Part of a small language model's weights: 3 heads of 32, no biases in attention or MLP.
Each number is 50 + 10 x the weight over the matrix's rms, rounded and kept within 0 to 99. Layers, rows and columns count from 0.

# q: layer 5 attention query, 96x96, rms 0.0639, rows 26-31, columns 48-95
# k: layer 5 attention key, 96x96, rms 0.0636, rows 26-31, columns 48-95
# v: layer 5 attention value, 96x96, rms 0.052, rows 0-25, columns 48-95
# o: layer 5 attention output (transposed), 96x96, rms 0.0666, rows 0-25, columns 48-95
q26:52 50 68 49 42 50 59 49 56 66 48 53 31 53 48 64 39 43 56 32 25 51 49 58 61 63 43 50 65 64 46 52 77 46 57 51 65 63 50 40 74 61 49 43 35 54 55 57
k26:27 63 40 34 70 58 43 58 66 47 61 56 12 32 23 48 39 64 59 55 33 66 66 54 45 54 65 66 40 60 49 67 64 60 62 34 38 63 40 57 33 64 56 55 71 36 61 56
q27:55 65 42 63 44 33 41 57 47 55 43 38 64 42 50 58 56 38 58 64 59 53 54 33 62 45 45 41 47 41 61 70 37 31 44 53 47 51 51 50 54 38 48 42 48 56 37 40
k27:66 62 33 73 46 47 46 51 45 54 49 51 43 32 77 56 58 41 37 66 45 31 51 50 63 52 28 60 39 44 55 58 38 37 37 61 39 28 36 67 37 45 50 57 67 40 60 46
q28:42 43 48 54 66 71 59 19 57 52 49 56 55 62 52 58 42 46 40 63 40 54 45 54 43 56 54 32 54 72 65 75 68 42 63 45 49 47 59 47 66 59 41 42 41 37 51 48
k28:41 51 46 22 57 35 25 71 60 52 14 47 52 47 36 44 48 45 65 57 38 61 61 50 56 75 42 65 47 45 58 50 47 41 56 45 38 55 57 54 42 57 57 59 37 50 43 42
q29:39 43 29 59 50 52 54 54 50 25 46 65 57 60 63 52 53 45 47 41 60 35 66 53 40 49 45 41 41 62 50 61 61 75 59 32 44 37 38 57 64 39 69 48 64 48 39 48
k29:34 46 58 41 55 57 59 53 72 54 45 50 68 65 45 64 63 49 63 31 57 43 39 59 45 44 54 54 38 50 54 44 35 49 45 27 43 63 49 49 73 53 68 46 62 68 33 21
q30:50 64 55 60 47 45 45 55 74 56 62 41 57 38 68 50 56 46 45 69 52 60 43 67 64 44 45 51 54 38 46 37 60 26 53 57 51 59 58 44 39 46 57 54 49 57 62 61
k30:58 59 59 63 54 54 45 56 36 60 51 36 43 48 48 52 41 47 47 46 35 43 57 48 46 53 54 52 42 50 64 62 48 57 58 48 43 56 39 46 43 91 53 52 66 63 42 38
q31:39 44 52 53 48 67 73 39 61 43 46 56 64 60 67 63 45 61 54 51 48 46 39 53 44 62 58 62 36 73 50 44 65 59 51 43 59 63 29 31 67 65 45 53 38 44 73 35
k31:34 25 53 27 35 52 49 48 56 41 54 64 47 37 40 50 58 56 58 46 45 66 48 40 46 61 62 52 46 62 45 45 52 49 52 68 44 52 55 65 48 37 62 67 51 42 52 53
v0:66 53 56 66 57 57 45 53 51 49 41 56 42 49 54 41 49 54 49 59 40 49 48 53 59 38 48 37 40 46 37 56 40 53 32 49 50 53 50 41 57 49 44 33 42 52 53 52
o0:52 52 41 61 35 54 43 52 49 37 41 44 53 51 40 45 66 54 50 58 57 36 51 54 44 53 48 43 44 50 47 56 49 45 55 57 57 49 34 55 63 51 66 42 49 63 39 51
v1:55 46 37 72 70 50 43 44 57 44 63 50 61 42 38 65 54 47 38 58 26 53 61 55 44 56 55 59 46 52 52 53 24 32 60 52 57 50 48 52 47 46 38 42 52 45 51 48
o1:49 55 53 48 44 49 50 41 56 35 56 55 34 58 51 49 56 42 50 50 69 26 50 49 53 43 41 41 47 63 39 61 52 55 53 56 45 37 51 72 53 47 55 51 59 48 43 37
v2:50 35 29 56 37 47 40 62 54 56 43 63 61 31 64 49 64 54 66 64 50 41 39 52 52 61 50 42 35 50 48 36 50 49 55 45 39 48 45 35 69 57 40 35 54 62 67 45
o2:46 40 50 61 48 48 57 66 39 53 36 55 28 38 42 38 41 63 63 50 49 54 49 50 49 59 52 23 44 50 60 43 61 32 51 48 50 54 48 52 56 48 60 41 48 48 51 62
v3:41 47 50 51 46 39 54 52 58 55 51 42 43 67 52 47 46 49 48 36 46 54 67 47 56 51 59 55 49 52 56 57 60 40 61 48 51 49 60 62 49 46 54 44 57 51 49 55
o3:49 49 47 55 63 49 57 42 39 39 56 53 53 55 61 57 33 57 46 57 37 46 45 41 51 57 47 56 46 55 58 52 48 49 47 47 48 48 51 44 50 45 38 46 48 35 57 30
v4:41 40 43 49 59 42 51 52 45 52 67 52 52 59 39 53 50 49 47 53 38 49 43 43 50 44 59 43 59 48 42 53 51 44 43 46 50 57 47 43 47 40 39 46 37 44 35 56
o4:53 56 46 49 67 55 44 53 44 32 39 50 52 56 50 54 50 51 48 65 42 32 54 44 50 54 45 39 53 53 55 60 51 49 49 75 65 48 52 49 51 40 54 62 46 58 42 29
v5:50 57 49 42 49 66 54 49 48 54 43 40 61 52 34 64 63 58 49 49 44 45 63 45 38 50 49 40 47 61 40 48 36 43 41 50 57 46 45 60 51 33 57 57 55 41 70 55
o5:54 65 42 34 43 53 50 44 62 44 31 52 44 45 41 44 51 62 59 46 55 58 31 57 46 53 57 46 50 51 31 40 56 47 50 75 51 45 55 61 40 50 54 65 52 58 51 58
v6:37 55 61 44 48 53 64 40 52 58 61 53 53 67 67 57 33 46 44 47 57 55 45 50 48 53 58 54 55 58 46 40 56 49 49 56 50 45 49 44 57 54 45 39 48 46 42 57
o6:49 42 47 59 54 51 52 41 44 49 51 62 64 39 50 58 46 45 54 53 50 50 42 55 44 54 52 43 61 62 47 50 56 36 49 54 42 60 64 53 47 44 42 59 54 46 63 60
v7:57 43 40 58 37 50 40 70 41 40 47 57 28 52 64 44 55 50 55 50 52 53 59 37 43 55 59 39 38 35 49 37 42 58 53 43 47 62 53 48 67 53 52 39 53 56 48 51
o7:53 35 51 42 40 41 58 55 42 45 43 56 45 39 43 52 52 51 59 47 50 49 62 51 52 54 45 44 48 40 53 56 56 52 51 43 60 55 38 50 65 51 54 42 59 52 37 42
v8:42 53 46 55 52 61 34 45 42 53 39 62 50 44 37 39 54 51 59 60 45 43 40 53 49 50 41 47 53 48 56 55 36 54 49 60 51 45 45 47 57 33 55 44 54 72 47 42
o8:52 61 59 57 33 47 52 52 43 38 59 48 52 57 51 40 47 57 51 50 49 44 41 55 55 44 44 43 51 47 45 45 33 56 58 26 61 52 46 55 53 54 56 46 60 47 37 53
v9:49 50 45 43 46 56 43 52 49 57 41 51 72 45 57 44 51 54 56 47 49 47 51 48 50 53 43 57 47 51 40 50 49 43 57 57 45 53 57 45 51 59 58 45 49 58 39 44
o9:42 43 50 52 42 52 53 47 50 52 56 51 48 52 44 46 47 52 46 35 66 49 39 59 60 47 58 43 59 45 62 32 47 42 54 39 49 54 50 53 40 44 52 56 47 60 49 55
v10:50 52 69 46 41 55 47 62 50 45 56 53 47 49 53 47 56 47 51 44 47 48 43 52 55 45 47 29 46 43 52 57 60 57 45 40 43 49 50 69 57 59 58 53 59 48 48 43
o10:57 51 42 48 53 56 43 64 49 40 52 50 50 60 48 52 50 43 56 48 45 41 53 39 46 51 50 52 43 43 44 51 46 55 52 62 61 46 36 52 55 47 51 43 55 59 41 45
v11:55 40 51 54 58 40 41 50 58 52 45 45 48 60 53 47 52 44 45 60 59 58 44 77 48 47 40 72 49 47 50 76 53 65 28 43 56 50 42 48 51 51 65 44 54 70 49 48
o11:61 61 51 68 53 58 30 56 38 61 46 54 62 62 41 36 57 58 50 51 51 32 49 52 43 49 56 44 38 46 39 51 41 44 61 32 43 47 43 33 58 51 51 40 42 55 56 39
v12:47 36 51 63 49 61 45 52 46 45 42 35 52 71 45 51 45 59 50 51 57 52 41 53 52 67 52 51 48 47 37 67 67 52 64 46 54 55 50 43 58 46 32 57 46 45 51 47
o12:51 50 39 37 54 68 54 57 49 46 32 59 55 53 46 39 51 57 57 56 53 54 39 58 48 51 46 35 53 54 52 51 56 50 49 82 64 46 48 37 50 38 50 61 56 56 50 41
v13:47 59 37 48 63 44 55 61 49 47 49 64 55 48 45 52 65 48 65 69 53 61 57 57 45 56 45 49 42 51 45 35 54 57 69 59 49 50 44 56 45 53 38 56 49 43 52 46
o13:53 51 47 38 50 53 56 61 46 39 41 48 39 50 56 44 39 56 49 69 48 60 62 56 52 55 47 30 50 45 59 47 48 60 47 52 53 62 66 52 71 48 50 40 48 40 53 48
v14:51 38 42 55 57 43 44 42 62 46 51 48 45 64 52 54 39 51 45 45 52 48 43 48 59 50 60 52 48 23 45 38 44 56 55 50 58 51 47 40 64 59 36 47 57 60 54 54
o14:45 49 54 55 57 48 53 41 49 43 52 55 51 63 45 60 51 47 55 42 42 33 78 47 55 54 43 46 40 59 45 46 57 47 42 49 50 51 42 40 53 55 62 49 51 52 57 51
v15:48 44 66 55 38 46 50 38 48 45 47 42 34 57 43 50 46 51 51 49 44 63 57 53 50 56 55 43 51 45 38 44 50 45 49 49 53 50 58 47 60 53 32 38 59 51 43 54
o15:39 56 52 50 41 57 47 47 41 39 47 63 52 63 50 67 40 42 54 59 48 51 47 40 52 52 39 48 45 49 59 54 63 48 50 55 66 51 58 44 61 44 35 48 58 40 47 53
v16:59 56 45 64 37 53 43 39 45 44 45 61 50 45 46 52 65 43 53 43 45 55 40 54 48 55 52 47 41 40 43 42 35 40 40 39 55 50 51 39 42 58 50 54 44 54 54 40
o16:47 41 48 45 43 40 42 48 50 64 53 44 43 45 44 42 63 44 50 36 55 62 45 65 48 56 52 54 50 54 41 42 52 44 52 44 46 49 54 54 48 52 49 48 45 61 53 74
v17:40 63 59 34 40 53 67 54 39 39 44 37 44 56 44 58 48 46 52 27 52 50 57 39 50 30 56 57 35 54 43 56 51 47 44 51 48 42 48 41 33 51 53 46 46 46 53 60
o17:57 61 57 64 48 43 55 38 52 50 34 42 44 50 38 52 57 61 54 46 44 48 49 62 46 47 63 64 43 43 70 49 55 48 45 69 62 33 54 52 48 59 45 59 49 47 55 53
v18:53 65 51 43 51 38 52 50 46 52 36 42 43 43 52 44 62 49 58 45 70 54 59 43 57 29 63 46 44 66 47 59 45 48 40 50 60 47 60 45 51 59 67 41 51 59 57 53
o18:61 59 46 65 36 46 46 33 50 52 24 46 39 35 49 51 44 63 50 40 42 46 50 52 54 50 47 56 45 61 49 63 49 47 46 44 52 31 46 58 68 66 54 43 47 40 65 49
v19:45 43 37 51 41 44 48 45 55 42 57 48 38 54 47 38 36 51 41 46 57 55 46 31 41 43 66 44 46 56 48 56 62 50 52 51 46 44 59 59 45 52 48 45 40 35 50 41
o19:59 48 52 46 55 53 55 48 57 63 39 59 47 46 62 56 55 52 58 49 49 55 54 46 48 56 38 62 50 61 65 49 61 52 43 70 34 47 47 45 51 46 45 52 46 35 51 40
v20:50 49 48 49 43 47 44 32 58 48 52 43 53 50 53 52 62 50 38 38 47 41 46 42 50 49 53 71 49 52 46 30 48 51 57 60 56 47 56 51 54 54 34 51 38 45 54 55
o20:43 50 58 60 46 38 62 32 54 50 60 56 41 50 32 47 54 46 55 38 63 53 59 46 51 51 45 49 50 57 64 34 46 49 45 43 43 42 50 50 41 50 48 41 63 35 50 48
v21:47 69 61 14 45 28 58 50 56 61 47 28 47 56 40 62 45 51 60 39 54 58 52 47 45 39 61 61 42 49 49 42 61 43 59 58 46 58 36 41 44 43 53 53 48 54 47 68
o21:36 56 52 51 71 33 55 42 43 44 63 54 52 30 55 64 45 45 32 55 32 53 62 56 50 44 54 61 49 40 55 66 46 43 51 31 35 45 47 58 53 44 42 47 58 48 66 61
v22:39 51 40 22 38 49 55 56 43 55 53 53 68 52 44 58 54 45 44 43 54 43 59 44 64 59 47 62 50 54 55 48 54 39 49 53 45 47 52 63 44 44 61 53 59 53 40 56
o22:51 52 57 45 53 36 49 34 49 63 80 49 51 54 49 60 43 45 42 44 58 55 40 47 43 41 51 62 63 45 43 55 38 58 56 21 43 45 52 58 40 50 40 45 54 42 46 46
v23:47 61 26 58 48 58 54 48 51 46 34 55 50 68 49 37 39 54 81 49 44 60 58 46 44 47 51 29 51 63 43 67 51 56 44 60 54 52 61 43 59 43 47 50 27 56 43 41
o23:42 44 38 44 40 63 47 49 49 41 31 43 62 48 61 34 37 55 43 60 45 88 43 65 61 58 43 55 44 51 44 51 56 32 46 48 58 61 58 34 49 47 45 61 35 51 40 41
v24:56 57 31 47 51 50 54 66 50 63 37 56 45 45 49 57 55 44 55 51 47 53 55 61 44 62 47 55 42 44 48 49 37 43 78 59 41 43 43 59 63 50 52 57 45 63 49 54
o24:43 49 46 43 50 39 57 53 47 55 65 53 52 48 52 49 51 53 43 43 55 58 50 60 47 50 59 58 52 44 40 45 41 43 50 16 44 59 51 53 54 49 50 39 50 53 49 60
v25:49 58 65 54 51 45 51 35 45 43 49 51 50 54 50 49 48 53 62 52 69 47 57 48 50 47 47 61 61 51 58 49 50 40 58 46 48 59 50 46 48 45 52 55 40 59 38 69
o25:52 51 68 59 41 44 55 40 54 71 67 54 59 38 51 63 49 38 41 43 46 60 45 63 50 40 53 61 61 53 50 47 45 67 50 36 43 60 51 47 52 48 41 46 54 38 69 55